config.yaml
num_attention_heads: 4
norm: "layernorm"
tie_word_embeddings: true
init: "normal"
init_std_qkv: 0.051
init_std_up: 0.051
optimizer: "adamw"
beta2: 0.95
weight_decay: 0.076
max_seq_len: 512
dataset: "wikipedia_en"
Each number is 128 + 32 x the weight over the matrix's rms, rounded and kept within 0 to 255. Layers, rows and columns count from 0. Numbers have three digits each.

# o: layer 2 attention output (transposed), 256x128, rms 0.0624, rows 82-127, columns 0-127
# v: layer 2 attention value, 256x128, rms 0.0643, rows 83-127, columns 0-127
# q: layer 2 attention query, 256x128, rms 0.0581, rows 128-134, columns 0-127
# k: layer 2 attention key, 256x128, rms 0.0581, rows 128-134, columns 0-127
o82:116135167108118111085058107131148146127119126103133100143071096123144137198132115154129093155151115134145124170075130157167181105085113100164174111162126147134140167114130105137174157095152145146195162125109107099131109121125133123132114136136160146022128069140144100134096061119050129174172171129088139160101193169096123139134164174139145126112159089143085102103139125170153103098162
v83:097057059101156118077246079094127113112106093107207101092179112057191117217082047103179079078109096082086106157132129155174130131107125091166077117214119165118110096156119126155234090097199138132092122222070091202085122127149119110155155161139132119135148162164140046172221188173096098162116128135156141162122089136180129087191135144154132149107116093154115144125152118091050190096104
o83:111151184175108130160062144152194139191152076131115099155121116114120065100080117087136116173096118113226109109043084116142129144141129193098192167052149140097109167102106090153084057190129161165172159052158115140200118079146124137100076059128131169118033128086074161138059157070152149096166105132072097129104072162172113234157130066123149076159107156154179172126086145151148178213091
v84:178074180137150142200092255076164097172112137091154117115118228036132038131163184153084102125120137183134135108183177100153157099090134054103083151148127082197140121186170032181195152109157141139130062070050146115098152196139091214067122118024126132114145137094117146156076131176080122133120117089147138133106130075111023123211053087168128047123050134186145112179104159162161112114087
o84:117092086139129136141059109166100155137113171174117110103007048159125180166129094188106076120129161097213185120049107182156159046085128159136136111124119164077086189077159158155165153226022121123112134177159090120171096131100129069172139135156137118105046051181174094096125123166124051113139126168193136129066174122104207046115188194171107152103140038122128137073176175184065092206126
v85:160106064176130131075160154138218127189114108127200119102158130058167138122193178127138089143137118159158138153241132134108076087091130073110106091161084156140131150216115136108174117108137164143098076170008143129084120156117153160175067151146095156133161231115184071137206124119146126129065118085167128142115133111065150182227124109124137168092212105127120129083063112144072167131207
o85:115171181138113137138065087123152137142175111119060134125096121160165135154096164168076080191102091123108167063015084188175170081128146160158190197087137089081135156101165128111107133200133106139162176132177104073162136067097090064141104142117143151163070083182082080136103131101108089163131087118062072171108105102170104148190206180145109125150060122160163108129105153157153127207102
v86:149181187029148092116161098053164124081109074138074152152126142163141145141116041172166133076052117092102150134122103154127085148194140172136135140155153168092136114118114220116076129208079082114091171116160103131151143158138135089168104146131088115115079082159092137115120124056110074212159123253094142171135072159116157147135075196145162176120139138074102156074123111115090137127192
o86:166152137188136140160108130172116123123139113124187138164136053142084138151110136053103122090152138180141034149146180157106101184157071136122100137102178145146106104177104051113173098049189166145134165063132138121172107111137157169094167051169143196093125088042145143180150053148105186138177176066162128072120123149079099114114068076058123127143121073173160187208140129060091165114108
v87:149114106085084133124094066087049091069146112093114125163090141087107176138098116146146103143190128149103123152096124099141134149090161114159074132081138167088133147178231118102051090128103126115160144166143129151096106067148126097156149098091118116134154075129136118101113129053142167124173177138120120124150112145064255127158083164154191079119164146126136120123210096132105120113183
o87:109159132190108159207197154121117126145118129147131135114127140138166115054106172087115167161109144110082118088123129067115100126169136157114087172097125119114106130136113155094106119208135116140095125068186114171145121152074123122139119130147137110162143190106166150184103153118220105087063081078213137083132068159188091138135095104110139166167041114104172159141042146037080125153067
v88:203100175161106150227082066148161123070143136056014143121098177188107185125241166214126201133113154119116122142101161132093093097222131093104126118038098111150142120076154196201124191203095042098147100127210061133176067139137028075007063122136165139126068076109090194100058066154165183204203152089099125135092142091094112132075007165126187042150167200048117131242237134088225098162106
o88:177074041110178131156153202154090141067104149151176099140093076148078081134096153102096139134162125130014109171123244173147098153092092200109009089239144097121107104177108138065126158090109125102063148126114162114084111167111231194139161124096136078087140162136193188164154128214117147166104122173204136115140178194029214012086079105053136205092112032174076133168196115128052123100198
v89:122066202081115102101162072039150082063121057044194122100121151110191091119148098160174136100072139114099122162152119150128130167121152072149071174154110129109108137078147152133199141139149069148133060168132050140183124144129083096114159130124103100136067129169140117155071132095129109197197149170093198191104141169148165097166050172163171101159153139079145122141136128155086125142177
o89:149086053172143132182103181175117159142122114144148106119171072138100097125080110039108133191146134135191074097074170103128067155153123209046138112097175113105128166128100075072082089173098156160082185087133149165205124120155185110141134075105147171129084125053113190108117151178150110129088115119175125085122064105071124137128118035110151148148077080167161187178184139099117198205120
v90:150114006114132107101159103097188166147112129156163135126218106074132178177108094080159068066116084160142114137102099134133089110119114146162152041144147220054123087249134164055113063140111146102094147192071165189107132097146192116195138154146119103117187182083173054127126170163101075127067102202140099074161096131130255085222171146075121183106164157105097147046104119127104106109208
o90:108222221143072154122100092117149089115146097084124145180140100122140083148139198092126126169102090127134118147108119152131169160161105131154125248025113114139112171115125100175147083091208149120194154067159142110140130073085082109097089143152151174123102095067086097233074103021144162145174151049067111127096064160207032233160137155110149136170086121154187165152045122112123121150067
v91:179152170152150147175110204109158151166132143138083138112166198107075095119145103180156050111153145139128144153148110121133079095076144124122218216091113095144137124134243123205143135091219112135157126163160177059067126134122160110077094132082094159121128153075138155155137183140103142096127127048158072173137120086087118135147106138061168097045076148157131137162141132149156047099146
o91:086065148133119121137116077139085117117105180133114074097028090130136155150131120167127144100133163106105177161129151138133171061119154119117142108155096144103115167155113177130146191173083131131111122152163096123146074140083101204129121187182155116053155092160195122144108134161127091118145134143176176100109182177145139074140156205155122186136077028092148210058132163141061054144107
v92:150160163116126086017226047170082137123121065170090127150098068212049176147080122106173064112128127129160089132063152075180086087111135106159191122137081182077126182193153130074104120123136147127159168107153112169107136104136150118205119108170171139114085114133192115120215051076165170115130176196124064047151151178081253109041192185134056247139158112126105140098123139144079175149132
o92:084151155148157164138159123088172100119151056103134101113213225117176181041128140117161194102119120149021157098188055085093103186184153077109172197069130105141165054171133145142070108102179155092116108129156134170100154096151135152126158104099087125132168223166103115105143228124169114106114090060063130154144081096199050126147096087153096054139100247094165158135068117065167170063110
v93:081211207063144111129085189134101123097115139182066135147132122202158128130049152139122167144084181159127123125038147159150099099155122164169181197087104139118178136136105131119091138153069065146184129061197089076118160181138170200128097144146133129116052109142091146134012128103131150124183091154055162115095114122104089106014145195170121141105099121156114139134115131090121109117090
o93:180088066192150170108158124118123111101117141135223124137155090122048193137156059096128143019169164150084104127231077085090089162101110114090085062174148151158141080153144074104155113062140172115112092181116143137151127128177142153119163100136168143074172138098139115100237094193100137140168180139173114074141144133097146063086075065116083081136159138114167236160171118081098184094158
v94:090090174070143130162106180147091111136127165077135131130113207140174052137108141159068136138142166190134134104144108111100155144110126114108071245151127093172168144142118061192131093102166128154159090022153107053097116200131109137103115094071069146122109108165123178129089126166117125137118080148086115246141145121134041119125150107161100061127113120184140108188147147152116110112054
o94:158040043150123145130080143111086191126071162172134119107045108144108188109122049142145125116128197099198145117138131082135106063123130115097174035178139152064135147106151145104128191221039106156136086189130110155148111156134150118151154120134150133126134085155162103073188120163131052086106149150244166113108156104101209062118151117181103135117115074062141158084187170159100102174120
v95:157130095019128117161139094045232117088133155048052122145188127171167186156163121126137200122102134098116171136132181084119170162149126101137021099115136255099129141160093155083112114159079097105077111095184097162140135126144108138165193099163177095141100119166102113122064084109164054162153123167099097087136143138096177073147021150145114166135146133067129143089115159090065187140102
o95:179203084158100166117128221183123142126112098160185138194156072150074067106132145000084143132107094103121068086128121190116138185173059170150106167078168078116139122129122092119128040120158126118143188068142199152129143110143175050111118084066086174155104175102135142140125097115110199143131150081118099131111075140083109151139113041094174082130140145178161116245119085091110177152181
v96:095127181071155135126114237088167140079116154097058151133136193152206170175086150139107135110113191140092106168136108134133115081146141142139131235110106085106158128101119126235127092215157037128170095123155095066107151179140118135141088135092117139115085150170084155102029155068093112167136098141079139249124078103132088114128064145189192062083121129140120143178140072153120144058159
o96:179059085184112147167089123181078141118093148159205117155097028123055144157105061124115125047130186126153108116143149121109083081109111188118083041156171158093113137122125067110161158162092144136148091125144130120176102120138165200112148109159193178125117058065170147139198073200119122132167156148230122047124142178087193082097102093109103166118103039145196255138143142091052135213074
v97:167130102060085153169087000115088146081130108080116138156127166131121182182078055190203124087117120052074139133062087109113156181183149154125185153080154151059106120046161186183068107150113078099128174220210066143163084056152122000164175097142115107140133082113121170049143125139164183167167111141150108173137119152118252127104098162112162120105250235068142139110215137081083099066129
o97:143102140151123119166174204149100145088091098124165138131147117108096045067093171045096172171109144129114043149183231119094097201139101169075044114114144110152094130226057126064085148091181136157115153027124175154134109164079153255086109121149124122112188187062162156255088143115189175095089112102157169094177079187139100153123043071046191169163083079127130163184106115068108137115119
v98:126134150156121123111154098143081125131163117115158134156113120150090100127115106127152107110118114127112128127128083132102156127122142098098186141127151153117110132100155168169116148151108111132097147099136138117163118107133123072124145098145096104135125139129138115084155131113150101136131135118170114109153133163133183136134117176098171130121136151115105135116154107145074149142112
o98:110121145107102114128110161143137134124113129088131140115127130125168109119107162105132154145137115106115106148131178117140128160134116108121127139108144109155129124158109146112114148099175144147135168105123140137122119143107140166129115122137124119130159141113132153175086122116147146129109110077142143125152110124131084130139117135101168165144111098118109104126119095111150109095136
v99:143068000175070148129179000157111163091143156077186103137160074122056162161181125110168065096171080181146125096166130086124154126083117106105051026163104206129100109206161053127104121123155203081072199185109155191086069049111131081103200072136192103149204140085200096132210111191138130100078138161177041041174165137129222119182178117107050170190186169090135131113184121095124106116100
o99:087209187061129130117139163078178116113142076106064134142125235137194050049113192144147173228069074098102174125077143127157149132157103099187155233063098085112114156106106208160068115154179126115182125054147144172056155128086128087126082174101052089143119189204108133152046196029184129100079077052068161227116078145214063197169136152120192122123101189107090028131042111181164097109144
v100:152067123139126120172178076148151140124137158126113095151164089111087135131151097135166139065153096112169140121125152129127122112124172108126063073155106190133097144156143092094144110102147174131107148141115147204115118072121139108124184120170190112159167112132169108178177130155108087142127127182128068053158159155153151088113162115053061203179103107120165123113134172059118162150101
o100:105209163074149151085140156085172105149154090118115112142164207116168069103119172085147159204104063109105150144124101132132156175139112129160189200108110115136163117110108161143080080135171113099119142116122147162069159121150118073117114121063057123123092226156084141113082193060146158120117125079037137213113100102174103195160132107165153051113172208114087033148093129172171130069168
v101:098086134128125127065146133105091152105151144197125140138140081144123179091043069111182153084132130106135094156079107177115125143127136179156107187113129144063143091025188120145151087104102081164156170088145146114132153058095190112165175137203083112127105153141158065122041185023141045093130138194150122172139120114166220091107136106112133148117058099138153144100173097182109124136235
o101:098163165099088114099176119112119054156130141063160120164231105067144083140145148062163158088133140126130102143185142000094093120191155104107142095117124178183181098113109074150118128107186129126105114130118098169124164158170087166104110155111160137129177168026122212091117141115119164133167147095168126071127086155159076219128141094152144159134131137131175177123071075049173118111075
v102:159159117139107099112157151118089111104163043163127148162077088111119155121124153124104114173169127131197130108142123041111167136088128119136096154125154082126105147114151081111115141165135177094154179074182120093164136112139125133158187091099146089134146086156104168161089049130099145100108168180151127157141150188115129116104125039136070131187117098132154137107141154104173106146171
o102:109119123111163088150152091122096128135115141127078139107160192144141182072173144182138145075092140146151164096180146117118096098188140084142142143067122134141108093130123187178114127136095125106090086141137140192089126141123121112168178148142069127224131142160147109034154178139174101061100123112128188152130087036141134090116141147164154139112123171090120096131105151112125118127103
v103:202064027151102104075136000165106104099124127063069110096174110153046182143163105172130018076149095103142175145116149061089175110125143098116039074177111184140110150201176129065023146097164194093100167228055178210081116112163104125135124045123210207135131094110157097075236097047163132105137165224188057086191126145064225232164122110147085164167182151146097139075178139077115122117096
o103:089225229141121162182193144109174163153149033170045141150088212164202077026078176130098153189083093125081125130089127190145145137171140099195158239089126082110108137138114186122088075192106127140166167000215116143106128113031146109096109130120043085150144181196190148212068150079156110110090100045077134186096118143181063112163065147108149129104103202149112039144069142100129107088110
v104:173105054222110134154110054164133161214159150178168110138127052040045121071235154148128136153166077190133133095196113149120123115127113145090125031110170153168100118119200089102127150088076212131098164110124193178099118076102114138060106140171118101145211191067174126176206085198158136089042140070216103028131172110104150143129201090034114148110167095105169119118065156146184061176090
o104:089200191053135086073145129071159101112149170072059122116129197130181096143165204168126100205119056115078174140077150116167185122128122079181166193144081101148164120105130199142116155088198087111118143175096127116041145146113090074145115196101080083117144153209095100106068169077107120130123104127037134220124144119159101166152200195162146127115138168107028000107112115188193062067183
v105:144098113083146122140087111085169128089130151090160113091179112044179123166137133114129123105132113156091122137175152131144123133088121134166046104154134225166106121163146053089187116092142155121120109183114110175113092152126159187117195130095133088137154149196142103164068133168122109122110130174113140132100124127129124085190096123135103160155137121135187116119109200092105110127083
o105:114193137152108126141106147119175144130132129133122105152137129139089099114135133079119088209115104102187153093067100152164149115138102157132159189082147095096144187069117124136097055176119132158125161098157153189140154125135113000114096124110087179088057139121079123093111136085112104106150151101079106162089090114148116181148173083182161081129116163140123106174133154171127157204158
v106:055136192123143174203128220152119095164154074081128135111092142094127104094032118078113147149169146124097114106095192102151179150055124107167104152139123108063121127179166038094235116042167184123178136107086134079129147124164155165179177132094165171136131140112092078148051138154129172104100182090082156112116136127123177092150079092168105067140055159175147110132163140166083160122107
o106:096083064153054160151132125161075113177127119166145124071137114099177175127151098144152134083115184083183163098144020085098144088153222127068107097072109162126090133103147157196089123245038100131092098164155120146171133146113066101142100133162148074177111103153169102111102175134179093095085091156187123095126086080164137124121173163196123155145144143108213181046116143103120147192081
v107:215199134126140101092191012168108144102175126159074126156093084189037164113200139142172070093157109141103117152123149089138064076167139097114210072101081183117097151160198228123075203167097158107132202172183116137123095069139136117117058091180169144137108065105151159114255054137188180156149196122144061016150131133102211170082170180050133168131232150096098128106159156024124144160124
o107:109171177147157120154166143113176136101126092087114106111130218149156132045106192123128182142126086141000155128146143157156145195132112117162127254118133075152143052220107173105090116043219157092102152103146133158080129118107168190108144121104053094096171236223143115169107165136132154152131086064059143207160137152131070065157095124080128108119067165135070098166080099110131121024175
v108:112171096102141118132223083128140107098111123058089132161152168167090176121157133098154064093146102125083150147104126075143139118140114101121107072148094149097147113208200096118032135153181165089089182225069157149102094078157144101134081072096181184118144121095098159119168111106097151122159206162148080102156092101088192189183069134161118087134161211115109121121212098120111122084165
o108:135138164189069159232106118156117148136133078157129135130044099145167111085084130144100137118100124132124105116092163159128150102132135134169084184089142106099052156148115135147130118200104139127160128012192138139141116130050137194096119121188129105125117090166212096217090104118179131131125094060172145139116117176157124082127103166080176184134068070162154179116054148094051117145075
v109:180118010129102118175224039010196161127174089064110143171155128077043162093209104093159087096153092179141144148115138014131125156100155115132105063136190241081109146254247069133152141112136204080087184093158191149075130058155139110159163089112106077117169157086163083112156074117096139122081198139177000060176137095012255142196106151082065123113186197130125156083100116150138096138200
o109:093223197138064122138117144159100097121099134120086119132059116158188137108156217093092153137093115091082161103100173150127193092225104072146121255010094086081107145142123222163113140170172100088108165088185120170090129129060122103131117164152100128140122127204174085199035194074203124096123103027120197172089059154209069122170183184148187159155028088096154130120041132102077048135104
v110:140098132124090126116121012131106153158158194157151110119129020146092146098193091174138213149092091130109145106180107184134128141111108129102077028085179154164131123060156108081140143108056187143093177115161141177146051080081131087072163143185114091139135132172170077128149115177222080153155138172188126086138171180153156100077163133058094181142157126073195101109108157072094091184040
o110:114192137089166094063153184090164124104142153082142125158202199115150060121149171095143121211140038132078103141118161096147168159128089104170155162162135120149171105142107129126100108048213102129116163122081165161058165160164117064148119159075072084085157215139085148091091128089085176150121132096040118188133129112111104181136163111156187078117184176157037000182128087157219118054217
v111:080094182138141123102074166169117138125120125163136119070096114097181113117088077146111194134125142106098113113105128186130150164158114154130055164144154118158109093010093138086157095073092120148135047023119116129162169158093097150111162169185130110129139183144121076122083222081157121164118103090079224175088154149182094108120106060151185107113003073166152103192102149187132142129133
o111:126122093083122118074161148102129109169142165122139132136241111101109106176146110085148114154176130122198106166142084079106107147139154137083137027191126148157211116070141083141152107135106106149099121198065110093143150140192106084133105109064152128140132130062095222062124122145084136132111135250151089078109141118081156206119155097139096110119219180147126079084204096132212158166123
v112:103192136123167133097116186193057121156137124153119147102117121175141169111026107120113128188131148103093105141116147128171133119153158145143165145090103110102146128123107122076106125102147139131141096127129125079134130177135145164144062167117146171121116123157102107108114155113141142140142124131081194133098131136175091119120121125139179135099044093178120107109116116138138163108134
o112:120065122166087144144136090143112124144144139148167125105176108082102157143134064163168102065144150144174110130180058133096116137094172122118114057174141153156137098125155067167151114116067135149120078159127122087171123115140095151107141107158163114140151090081117131120166090159106121143152143187153066054157154121103168127100114138144062122118194161136177193096163131106139162135092
v113:042139211151120129110142213134036131149143099200135145127076158119084093090011139066100094131130140126138106102036073138106135155076132199152158201170108016114120134112146077124117119101151162156195171065102163092120162151136177173199156159114094134120119071160132195143099138058122150102123112165118158167125093130138125114113227109155106123150067089186145116103112144159135085160197
o113:083095125123143118135136057090097097154130140124114143079145156077194227135162093197202135064141207177178146144201067029085098088148200058097157067113103204162136085110141118157132180130101123127102053192128067145160143153154083121165150136193171124152157102097121090060173146147145074098112150102170163072146135076162108117104117145199084145124145142053184157066113162085138122108058
v114:143079157178162134175072223094067098087128249136075137119129201121099097101146126146079103071130170155121143135109134125089138102114156085086090234103109114196126102109178073176088121081158150130168098040105167085108132176132134193082108133075135131124113115145096140171080155120095080120128094136152127189149129087171058155181082049114130051159028096160158096174196144156170116133096
o114:114080102098107161128126086143124167155102158141112124116018068147131142151114086174141140108125172102201170153111141143153142058106134127166135049208130169102124140076146141123192144215013109143121104162157079138151096152096139111141135138144144115119107075142216142081152109132111061116143159118223136109049202139094197032115149174172106197068158031119132123081176173158056066151112
v115:152134030233163157160102151226172174160151150134110129129180145056036123091224130104086108178200129107146157100145126145097098058124121146086121059114103087161100089179166093165105142140173167088091120203126246135120120114119126138065105146149174191139216156027118133150235167210090111063089114032212071070146155065143101213149169065033113122107075159113132125116141126100227060125076
o115:088132198056089108105133060113112114131124154115063130108040159133190104152140160240132109141098087121081176193094153187170211077088149093190129151175073124125113169102128208176169165130108110101153123141116098067066107132071100154121099216142114056116131087208167099162064110096105142165140133169076168163108201185141155118147160255136155178101140103133038056042109153205114019082153
v116:097104214046080107141093196149061107092109131167058114151119112178150096159000134156131183141108187098150150136048158163161100144100119107154138234103094126150159167109076133081100099111108084163201142090155040074114123171142147121161145168153098145124056016197126174108100168074196202125199111174046144144122129156144057088028186198188144130141147075125111094133141151046058131088053
o116:174085050173204173103182145117139145130124100158213140101164190112077167096118061097170164090147158147077084105237012047088075184085129157093145052166148173156132085156137108074091113106131136148105112196108155170159148142184132110115140078103130131094170226093115118056215116166119114106108144128158109070164121110099121106104057035165075024139159178097186184184147138088133213076162
v117:164142047126124110118111004105158163092136136136083137131134098121110146136203092198142114068144096125145140119109113077141133128202143165116153078128136199122121128135119150108086161170091151097086188130196113167106123086138140085109125075134177100124150106084143096108165074194093099109105152151159060088153147133104211158131152112093073216133144201123126151131120130067175114138175
o117:141210212120138107135163131127139115093114111099107113184151137147092090098140199080068154152099089137113136175138215183127148172172075097166087240092128073133122117169107166140141093039188141090134147056121144141077129114085131173085140138115076146102168145138142137220097129069143187140155153095062181197092111145162085124148094132065177131127106144153070090166103114132126086070134
v118:126178197154118120138148102143092142050147082083007163167132158214045132110109087115145166149080142127125158123052123061166130130138135161108134136096127123072090066135119175109032172209065092075124205100186138137137146086143142057142181113125166145106118055113078180050110089137100155164180135171101103102169116139104202154072138160160095173139093226072112126099141120120179067132159
o118:144118107130138126116171141187062098085101088130205123149159115123129163111148144162135176034132142189094075181235179170081140164157094083135008104089154143173073107191125124182185121013154168084114115058099154152103124140106162200125145125173106107093212115105239130193114091131152171135120167087175187102126148161107105073079046148052170149117173108146157182161105116058084137020122
v119:153158151177141116111097092106129156132145167131146131128146090119133143119209130141071194129096094158105106124184107144113174114164117151065089061117173110166089072058134099095099154152054182105062106090130165145150126108111085155081128135136125080137168193110149082168126091167106030180101094129176203117131143158150118153179137080091078190164081096121167118106093150163154095185144
o119:122190136063136078068105126116148120111132165069110125162187111143150092173162172131115076176137060144176134158074201178163160124136089078181129148152134106145186135088138109159186107059168108115157155104073155112079138122140157061160134163097108117109134091140108150109096101082067148169149151127051111186083166104096107146126195160133184151083197147182038000156161101170209102099154
v120:145143036177160107142188178118229144185133101131139143139148167068134125156175134049124051133187146147126132123136118084134163101141141112146185142146124131121130145194136101173156153119154179121120128167097169108093159111143115117194061111099134173117143192111126141107194120141091134120057132030164039128146133073091152169156131088110171122069155124166114151106082120162140168062171
o120:108109187133073120140077084186104139139125137141077119106031097146144170130134136194097117081075138083139169094103110183134165072141172129146129148067109106082091142136150170151141159202098100112142106137161107084132111093078104191107127147169126134187098056177156046179091164125168103099142102153093146163122120146173163102157167194146104147134057091103174184066094154153075086212070
v121:162163003127143129160088070144182177030098183099083129163197186149112249152194069160115109128116122128071163138113101193090094140189155159102149060088119175127139055110083243172000106217107028059090126212159173168106110119130101075084098128154177145147164135060131136085153185136096131130177068091130096094133113077103175205167065144075214107099139214078108142128167084069202092101159
o121:166135185121111153151151137137111119105120134137129163179051079152115034145089166113079141154107100137087084177111233212130150156094068185178030126184117097124102165156103096092195115083144163138185144035131128048112092106056180222095089157156146126121154094099157153255105048108137192190141156132168138107119170240112132144132055151000153191118116044186094149148125120140042076133131
v122:079173093076151113025190167073171087053083134098141135153186124117192107191077111104137084115095138107146174160162152118218150087089120053158034079185109225135114098255066086048090100166135169110101153211037126151084156117160141159204151139112203157120182139199105079177144112172062047152126115205103136080148109164147089105199075117156071173160081092151129128021132124073061243097093
o122:142174135172095176179086092191178147172154051151171131167124094155093142091113082121106130087073103141230109063102050198133164151118097194190148190034183126128088152078157090183173016170095165143198140047171151153201116067131131085104100048125088185156054064111124108110135089060129149122183132077078070140080102112139110154131112108102139050131161183187199172202058149131098208154121
v123:140138067126124131092143140102156135165122128116163136141086155165133101140128134120120095175137156187114140132173102155113152152120133101133179135134142138157155124109087166141139145142131131131155167119099139061148130133159142149124096103106106115145102104148117119084136108130109113096115135071160144126138138103121104149162123154144160114091155136124101139108123102161083151082102
o123:134113116153099098150125099181121181132144140125084159099071130171137145133111111146126123109110139114149150079112118140126143111114102134140147123103149125117075144127142153119140168143105123219156121140137111119154088104124124145134127162152130108169143088148131108139146097108139116117107108122147118122126125141106116093148125155133099157173098101155143144114139080144116123151117
v124:009151186056190151078166214096139146125121095090156153096134162093160120075079074084097140100115129156083104147172091129131147118084120183148102145142132074094150073149170042140178113119152160145115075100064143098148138200132157223107114147090103138110110193170137078170000224135073101149101133169110183213119058129165098138201075125206119087123017135179151122111136102201134094122158
o124:130093132195037115168051096148101120168118174152157116151133030110125143182144067134133064077143184126237091148087143101131128064152140107106119082134148180091115186069131049195164121177076160146144107102142096132192127118123108098131122127200207144102105000069148130140132053152111103150188161130210115064103123130098152119095180132159149173126145052160181207052139151120108125212074
v125:040124147128157145121075255160157097116104190196140119089109101176255141140099228066089202156106172200145125129147120159127116095124103147160088155131115126185160143127047103103161056134166103155162042085142093100108152178118122212129117179112115071128104138176157131131000112105122084111120111163032216163089131150177000079095124122179118117162054023176144123167065129178191144118110
o125:171115045110164157098103096092150125121147166130159131161211119118039158180148050130164099114158135124172154099151067084123072112094112160115155061211140118127176110036178063108160121132062105132130070222103140116135159129219125043148145110075169178173102109090047144015255104162075098141144160162161058102136132077083187166091141062177055068106173193098176146155173112153131201176127
v126:125097026132121113119090163119097151053139151128109122094193131096092167151077103172121138176133139131171111126111141169107086103105126112155124135092130210149104078161130131060128095090097128110171117186121159148118123154127145187121166146161151157129095143168165069147107157158158107098140097182139157121134121119131162161142117135085124175130111130140143109120135132101128103144123
o126:106191161149110158087179098110186110128144113121125123163138128127106091119133148133141153161101092136052121136123098146146157134125143137139098145131129131146152170087118108148130037136116141146148142104159125134156166093119132087106078186110141123099117138080148171112119114073104113160136168113080085096098134191159086153146101114153129112128130152161143152146122127109127131091140
v127:131125141097107100144068071106114124125157076150200119097120054096173108145142080175118142132123127100113115118110132158131135163090153141121112114121174186137130153092088152080163124102109150165141130110124082121150111162144172141104191123119091102148112079185120105109149150122152113119114120152125165150127135146139113094123136150092112171140152126113133123082062166105093093168080
o127:128150131113158101093148161106152125117120144104112133106205183136088124096132141064140106175148123131137120125145106123141121173147091102098192146099136118126168139131114128098082096089174142161103178152110151172152157133152114038112119114105079149116151197107054148098120119110100132114126153123067118122158101074120063173156148065155135072158137172123092086170174114131191161103186
q128:115157007139181083067088126161171121068160109187092120167096170122159124136105148232200066161142104140205101160115090090128181117181150099172152129132107098124070077069112147128132096169094083102116163145076187143078123221149126080132217135066138062120062171133084139098104114119128124132135170095099169222116153110001162152181116136172145083128138186123069034099204118158176140068084
k128:140146142136136073101181193148102165151177116151048077184178151136139112198141121095196094064138070142027159105103181094056122134098067123176183131097194112096141047156108146118150107031194100158173114122087141149082127104211178098156103169073142086112092187162186073120171186141179226113062161117085091122054138104182129125101125130073165127164151135124120150119164064176098159172161
q129:110101067137185104081060139128135135079091150169139111126140171137179101178137157148156089170085099102187155154098083126107134123180157134130211108133096162154080158133118129123157065138156141110103177156113195126096143136165077128157147191068107142132120180168074139109107155100154120158099160124084135220106112102061132104166150131189104048139081168135048084143153098189143184111125
k129:165137184162144125092121152180110181157124108166067079151184180135132140162162095091145070136137106135048140149094191110059103156107103106166166117108191132123117076146107131114162136077215127140116128142102163172093089089166173140149083196073165123100141168180106121185152183157176196141079158136141107153088127123150103082115133094117120177123139132151130137123147099163113123119074
q130:072111160152116164129152189131161160108167156108159098162211116112157115179122141130138192141161138162113075094135099081130126146183109193141109080065152118137188109131070100100194066161153082098172181133147169131119138123115167071199244141051088151094101200130160115096104191129080054158118135181117122200105139115092099123136192133129113071121046117145156044092141119126150164130113
k130:123109143138139055182092124144140148128117151092118056137188178105112173137125120127163132090138106136129197116106206121090159159055141149130132168160074152070096071102139197251161069051125143197161128118100098145148139143141176032142145162122169053117134115055140090131131221139177168109100068114072118126088124045150193096146132111108127103126176121143127141163111052144146137042171
q131:192135143060183183145160179123096133101132002136127132153129165052113113113097158182183109134052135158100167189082108113157164126186135148122192125145103097094087052084098118109089170137118068110080174183152214123096162166122101094160177127125125105119056172104124181021054186109132072129081111153127142240074124145035098152181095121178121068145138199179113084102133091170141118118129
k131:089137126162147023113108168137108108187149076141134111145155164101101119176164142073132096081188117126071079112125203108020111075060102111166184145161156169134157069131143134204183150124152143141120114110145107110096144076159193152154052156098110055111122179137122099142180176173161195117030197111116074156109129104153126094126108120043169110130123136167151179153129127201099180110098
q132:081150103169141144082115121088180146142159120117091084121145122144177136061169110098154161232173068198111112086098141093147144165185102141112095101080164098132122140102109086082141060104147097147092116098114139130089136176129117048159215127090121162143130165115174124148119139067161079194208178113085107177128180130112205119098192120156118137083204105101114039125166089101138243139110
k132:120136083150151091139165122139134191099138138154111151116133171178127102156066128153185089087142150105105204104125120121143172169085133202152082111080187065080051060096099167149178166028180157165157125176101154099125068140167127095110193151096147090149134106148139126064101172076142103120189126178088152149040121139139133132141113107157097130161148194127130133095187035123156084074111
q133:068097072135165136065092139138135157139077145101133111125142154138152086169123129104097112126133056157139129120116106134117151142242121145124209093105098131146173163137111133097154109101181152153109143112127163127099152158130120133175163157085114182121120193109134135082148113063130094189130122096097101212069130054098193107135131146146092090074182098130089083053154075167116217128134
k133:142107114151172084119080115165122186130170134116103104142154116147125095112154095126158098170115148107101142104087207098142163138086128151195099160098204140090086066140125113109152169092176134133109090156128130152145066121180134178090144121076197145114122172191134145182098145161179133115119154116127092160042116144131065117118116090132106146126168141168151110102135086122150123036111
q134:172157128078159122155145136134147133185199113096116159151168138121103186048122157057077144090127116166026182073166131107143161132114104129144114197193169153106090055118119144107155160124102129132113115129115135140138097100104145141129082150133167113146136101141110089098106124159117096093110089172140163060160128135137146120128100095111154158100012123175157161104134135123164035150113
k134:094075117133106170136166122075145070141168090118130207121104057128122106147099165151143133198083117155157092202106095182118073128161138079131160122106085115113193146111088095104132131174096156092074116066119124116113169189079110092115131032180125133121134120149166081102108068174092141126141082168176124141203120113118099162184095132084121053081104121144137129134115199174098095149167